Weights of a small GPT-style language model, trained from scratch on English Wikipedia: biases, capped logits.
Each number is 500 + 50 x the weight over its row's rms, rounded and kept within 0 to 999. Layers, rows and columns count from 0. Numbers have three digits each. The size before them is the row's rms in percent of the matrix's.

# q: layer 3 attention query, 128x128, rms 0.151, rows 92-127, columns 64-127
# k: layer 3 attention key, 128x128, rms 0.145, rows 92-127, columns 64-127
# v: layer 3 attention value, 128x128, rms 0.169, rows 64-74, columns 64-127
# o: layer 3 attention output (transposed), 128x128, rms 0.147, rows 64-73, columns 64-127
q92 091:472509524432575463532527463545444518527576440492608521516501511485433442475575513454483524515518539518504550542603440552559471504507525407485538490484474407519456334546502530474495603433489533
k92 098:554471556592509438526474468523489543469378507450468484539603421533467614529444417546415431560538434535510545462476521447571478510485566502483535525597517476497484602474449511502547529501497510
q93 085:480490415473474448475557438496559501487475528519516530442502436434453493520512476482590475515484515530521513405576520528531515566571553526549483515540408594608457495536443483563478452488481477
k93 095:468496467466489499513467554519547522567387504597444540446396543540485493565549537560541486442565492565529555626414463523442470481413500490504465476418402503458528544443474495514495545527401511
q94 110:410514514492481550456536471582515486507553512516527448460434413542413457452449477458492549437563449422444548535513492477563570486349452491585543485557504410474535500508573596511464515416440496
k94 105:520504550513483522406536441464460507457568463463580456521591449472506457499547502465412506527384450390435534471530506514476538535518434451482532517455530557504471536551503561567474596490516475
q95 086:573372528496566465508523492529443506475515561463500509463427547411512503541449553470503553480476505473549527455520523521481492498502439486527349488544467611516502413487480524544567568491424525
k95 097:533536472530511549525479524485479547491479545429404547452516458558462495408547405518531487518574539544480444533511507533409458575674482470515472409521486568467496531453508496457520462449478557
q96 087:578512559499481507493564544403487472473497446473522506531444535437471555478499450526504467487517421432577475465555406543458454467591566493484517453498414526539478508550498377622539515475504606
k96 086:420478440491570452576567527621512451573486489480408548490462561558558524537479471441490488452491566641534534473545519492403478506515458463501508500632476507549560518565549457494577465511381545
q97 096:514520543512487524507497431642542422471428455524459431497516578538480480465500473451563583534493510424507467536428556487461530535494438571477593514563484425590510555516462499560405455525498617
k97 098:447438463502513470369502413488444456481514425449511487499466468425589434530485503521435465524455405444479501528538434462607506539483489355505513573593419506537420441533491460577511503507528441
q98 103:523590535508522535453483527470476542571569463579472527541546471559563498461490436449436541509538504486460497553570430465536471479403420467566446448543532447457498497460551441394515547610428518
k98 102:413482550514520532454488402450491458418587449410577503492530469495558538420454479469529542555372491466592430479584524556482533544494461550539424463532543434441468549467502529558449513493468508
q99 080:454548440470622464505507474509478446478540585507431445431565531567433428543506581510453436496491503540534554465502473596508513509502399473589480403460516497458534600425503434492539594431532541
k99 096:494455535550497545467552477442470567529481562447377439491481534567448510508523457488429568607503465515530416486592499423580451474530533539511418517455594561501560599413489480498529379410478500
q100 114:498509536583434598449391540491456513580517595567526555512508575475521582448435496514500473514533526441472494450502429490576496509512460456482569549590496445472484447497507529492493450533465541
k100 106:509473431494519502520567475416501532444534496567598507505515480443521457502552482452510409525521578486530547461501495582449523488428459470473528423529560552347449507510435551539420529518541446
q101 107:485435478455489486554461545459499564551493447552550476519493499478563510408479609508492613544528508416453549529511523479511594395366531459510533455438526519474511581447467600426480517580422492
k101 101:532542556479477527456482418470449521451443505513625567464507529480539493499468476475527494539429450478500416445470491456509544448488387489492465546535470501565446468534636513563500623445562552
q102 093:534512516524465471463447501544485542512523508560532440441346407528509600474491481540523562523524610430614486540507580504478476581465510507544549511533472437492398415460433560504513576455505456
k102 093:585557532547545512537518474454519571462503457564448538437586436403386498451546404505568512539432499486450468509468502442471507565461510512501394450554438471413489631488468450476584422485548488
q103 107:438472494519400521433416475458437510519529451443560466467425403513564582476430511563432471487590513480504458480464503547538533498459557451514558492517419472572524491501493586538432528473494441
k103 109:537539424500447472469537471393471533386472480575664498460500634462419450482519442557523457507439498459559539468433503497451527412456508455582489521562525561558481455449564509483539645531491433
q104 087:492494462564459467518507486508536515536538486470478443506408526493557507559519394454640505561492479463457459431566595533459592559404603506570471542506515447424489626520497504503457556542592567
k104 096:474436546488402490528470499619513461513399486433414500491538490452494456515578522491492552471428522494550513588558505509543515547480470496514467528529573516546479441591543534509492573459524563
q105 091:445553552456543480560486541391532499521523415634549405405592555422598530509510514453482547506587578427508462501553440541492463603501574524523531469473435464426509542486460523567477543536563422
k105 100:592382433579443522489469493584504536560460524447552518534464503398516497521572435515514506494514550512465472477443554513441556483502504456511490486411528527531519394518572634475498569521403540
q106 102:555455540503544454498522501404459542415459468464537528522485580587428522583460445533546497452489498463516565490577510471493467599502481544484434502484469507439443471440472478500412381477629544
k106 100:542503485488582523574485535546507452525437551465468528518519459512440434652500428505430496466544447527453441451545524442507419584389519536530523523435503477495465499515456463490500485518526527
q107 080:532456476483491511525530467592523514548538563538520500480513507454532493487561515564500496560577497573484393415475507444423487439516515469649515462495536626547516514506453568555395475583463376
k107 093:487462489478441461506519566427570616480492496503582552558493417484477506558421536539494494520487461480472455500454455546541476338486506412502536470474473433508503418508472503461436550547543487
q108 080:450498485522430468526455482451511474480538504541460503520436442626484559357474563576526459463569510577515525439422520580504577580619451562553601565502533541531474543527479474486526540470498501
k108 080:412459446484578432498552420402468500473552498466539441497512550539467439395537532535469565492517458518483587486565427522390532441391534415440456400567504584517586491462557439534603473579553460
q109 097:536409514382402567594478491502456502442507452498457506512470512450617486552439413550545632558496461521486509461534485530515443474555513523391449531557558473478547532473436454502567412538555504
k109 092:489615569521517498482392499565531500521366571536494466509420467490535549434454563525664490544462481468512459531518464461504544497514484374564443495474413558445430444497575528443514498543469491
q110 092:505466509464420534504498497467543517469585526500503441501535531495487481454557529549597452465494590496515551512564442541403471549459470584583499447485521540470517535421430492427468596408448518
k110 088:567449534475436515528512469461464588504558577452470404503471477581385596398493604486532582470528414599506493493429558525469544522405548539470480503556598532510508610505520525498518542510412477
q111 084:523507500499535473405411549534494367479501508440518498572458584459540479415489497523557447497474456540534538530444488496620456524522573513529465483484398529411535421477493432496541425531617495
k111 082:523518484536401511554512506581610485475492559463546517544529513535437484606457522472572494494454602478539469487493514507435544478456567480626473489472440599397488413520468450505453518514549489
q112 101:437447489388472499494617540563502516500429515472548447445555481468504542598535542491493565417554566478559540492495494542512490500546501528421511479491435527444477376486418498519508415431565479
k112 102:611469547567589516501456580543498598533481569467511517564543501504507506579493411569512452509494506559492451529514514462551540524502519592516442521434485566426514513518484473461499478644573525
q113 098:480509445458454506496475409435533494517548500500468446471490546578474408460511551476506546456489622556550510511541473545430523530441464519481487426465482464487491533460487445519516621489445553
k113 102:542449458534571564486467526423477522519542528461423439550397565540432459483554431503497537507485467529566502593473518534534481540523544483569426487509538533497539496580523444467533448492472489
q114 087:426549601541505584414541476528564474502450475491469435486548469543502538379483495478434476588579382492557484570517479474578388456495526532474400475463586435518566557548511519521540510510443537
k114 095:450549592572451481498443461419476513413586492501542480526511470456542583530493488478513401511439479487362482510508486495522574462460535519585522463521497539572498439533574509556450481565492476
q115 105:402583511509496460506489522514562458540500515457560516459523491574441512463502553524529527544514446482534523528527593555448530503388569606439448415466483490463538548540546507569443480564533457
k115 098:560517591557493449494437530480426620465529591472531551483472465482595457542516462536510385523503528500497536417472476539509506561475498540595455582517516518594506506528474544518523568503538496
q116 100:493603545544604565499526515522541455500469480635418442519572449527488435424467597464536465518504413486545392493448515530532580431501431519585543475443505552594440519443549384578510439542510601
k116 106:335521459474473536478494527502558564492575482550503427459509478571518446545488502429496493454520553450454497500528482530604489495459515474528473602527449535574579505516535579494478568558586510
q117 116:586512510517497458549534439490457519433480430540520470487419453488486361511492547496594562454546594493545438508448488578505503509540580452534488465529474517531487552530551504629480510536580531
k117 109:466512442527530494487541564494445515552446484436498525517592555554427586458521460640548481491531345451521581519495508470564459492529534396520500530489473469609509467478509545484521501501437578
q118 080:512533514573519468462422540467467370469465480469458355509511517554501554437480449552516551504565411522448534566509527547509610481570487529582535569525531541571497480530556513603478391459387544
k118 082:360537552499545505516563577568466580549359526550508514504415545503486410487384431504522468570456499458389460576459510497575524528451493367473450502479493512500498502444565473519500517510495468
q119 114:492536440497512596454515353513496526521503553595529399530501443514470451391492559504649517620538449562466508444551536449487526463446577397523541466516489550492592565480576443507455432498512507
k119 109:481502522481439596503470540461486450490523457527522467513529507581551517552510444466491521494522441401497513613463485466595508472338498458590493507451487581477421538475414466510406504587549512
q120 090:625518549523538453516411492526608515539463573541518416573525574568469549565514409522539526379487404470496497519498563442565504432477551394545473541482485556504483473485531437564526438452544535
k120 084:426611494485567417460540537579526455434495445456516566421569500574456481571506484471504543451531517495517466539516454528509495544477500635478475578504525366506423453573555524518497590543541510
q121 098:343507470547530510476494517480515383482527435565496450456529417514518420543509350378464567528526557495542489534529521566527504457470475500422502460498493405420490589443490505545438575525502532
k121 113:489526560526503450446427487494441460438459473506592421497575539485420497574455504548533515502498465412533513537485574516539538517499523509474462479437479515508464537447537533562475488556454579
q122 102:514473510510532389547511437460482416491499544396555572553464528531477499517417464576553477479473518500561545503536487524481479519520475558572381528516503484450422402569459427465486568518512535
k122 094:474511473515508419607548486513588572380481532532411504509542499574470461512473574450450513511513546566558542397491567532519422537498553520489485542501566547479455503442495539535518567483490508
q123 106:563590455415551496510500476519588543412466504477513493475612511515401502483464434440517527536527521617484446452519430550499451525542563496508468438537495520413450485479480477571583485488582455
k123 099:513498549496451469554509544491484495510421552470366353484511508507553636491535471534582470429506512523576558509485399514541501595502549555472436554497504549520576454519501495438438391525377549
q124 102:533514476457493475446449500545490377434503464394536436440467406424478472473527450474570467513497530454464456476476500549514416488526381411522490457447456612525458475475468521520509525459549564
k124 097:472572485455471489509487545501528469492485513492520419471698567456404456477414424588477554511558519486499555533454495415556492489417513559546490455536388495512512526518475585585524421532507594
q125 109:569445451515452560577423488493481583652420490523551494545485512445434552509490531543442536500556497527531462510466430547498560432536491500496518498506546457516506462452462469472536544550528496
k125 103:550561499432462503481533463471490555425502481473513538558561528511550537557512510495534608453504561508602468485558410523453488472558463502552416521589538483531431406485537555570547471513593496
q126 103:445553534467541463468513603482493504402458492511424548441490507474491504614441566490459519556489591513516501590647491416511433561418437580539526515595570479404503522444501577500501472506563491
k126 097:588490552603409504615541445559577555495502494514482466544502423539535518529518531484501455441486413463430408463472587537560438628472505446490517507392525532535455504560513549445533451473467480
q127 093:443472563385489493522548535483521470490538517593505493477511570480503500514582518546480470497433489602529509495487567505424443614507432650475472500510430525466484500574524464561472572458493613
k127 090:523482507413464447464647530542567503520502581424454485516462447547498560509433460489528471392456469523424552486496525501463469491512461484542397486454644449533505568407438413537496494488431558
v64 096:540519500416491543508447481498491608609496482593593484462474445451473592459487540494495435553484512496551519642504495470562509439511600426517416528542553508484586482449500495508549488537569440
o64 085:461500504534502465492528556486511444500509480484552546480585541495567325484567531433420485530473581541491510436393531446499525525527510538549613514519492573554512476508581520531526560533468507
v65 093:518544569527463530493531552437507568516400579581485516424563582481546504500556464502593515499432571413548569515474554486493539449470494382476619476521480492535480546508561474522435420529413517
o65 086:484508541516456426582451488540548410450505468499531489542537511513406567565452398474474577492511500475455478492476535507519583621494503628556466608473503424414436583489506532537561600494602559
v66 089:488528434505448447459571572559500412497480539446517533521463540521532464509493508520519539416484437446460449525500508438551570521424456413561481388556425584462556504547493438563510518500501492
o66 081:540495492489475531475457464456480496471553450551541421456537516464522484462408503487491471488505440548452470557508515485438406470468494603442502482457529386514453470430438597441508587415552497
v67 097:545525587452492516508460480416481602499519526524466484488515552504415532422486525527485459542443455539443544498434532490538542515436519476528475423518471442511515516492417493504525435529560555
o67 085:414520553479553489417541525576548371491500546518548457507503538551510460514486537437621514508515529389506451453500517476589569509467546515549458539517539483524531576501696514548441509507439472
v68 092:467535429523478551441455458410549537566533512511558535428547503465528421498533479558438550492598514597595480567462529362559538512446494517515518460478451478499499525553571436537542493433402509
o68 091:534481519534462629525554501477402558512507449498482509629486501522538453500531501545458476505441517342494487558517494482458442448498614489495532547534583560500477504439467573485462468529520510
v69 100:467475504474541520504513572504438385495498486574487471600515414529474448514458553476508473534414588495511423526479375495616456486431386575521528561475524424479508439580438520507490538500413429
o69 094:547499460486470518567500374503560559498444541414545513419520497441442532501520487532523451516500429566410501497496498587334511573619562431503526376481519596511491505519522472495494533555539448
v70 089:526530479606507490519538438443485505470526547491497421614510512433606498528387534577539588565519436496462531550460479469503534554577482463461460393452454499667476478464402433447513506473595444
o70 081:439540551406438504605534511501539505549541566451463551324505495477478499543482450434487502507547525404496548455443511548479425484488513557476355446515443462425543445514493526497424539470463522
v71 079:494419562488463504519605495509573517503556398495510519403497548464417461495530578546565542592463497513520468460485542490499519575474484397480451534483428540421589486560535423472447429442431509
o71 075:435580586427463497489497529554508514445452552491500524574603478609495568498456495430508467515565548470519429459506545542516431482412453567456560534415503497456464516409377495512563542536532456
v72 082:445494457356450485458609577607457557499485516600547446429497490424434552488548575482494449479521589473549457473445532507450531486495472455600461552527496434519511489517434510471486479565501468
o72 080:480523528566567489502400440509505356400393437518483482497554507537545398457540491461535524552451504558490526533537459571477532537478540602491503469423503557518523507538607419532547628540512496
v73 090:561524426548509426376476475537483548528429511452525494451494458509498511414506532534461533497493457551587491459564563498491476490462499430469515541557574434518522535561565461622607549520441485
o73 084:531485522552520517499529529462518438537487538570508425490471423436512413521588496412470486531554542490486507555547505524546487533470640478543582513446399521564489472416478508444447519453512535
v74 092:478512507487494524399478525507583528523553578458484481460562572435498487617455455497501557488568507413441491556442483565563572635558538524513429457404378493517557458527556501563452544486559512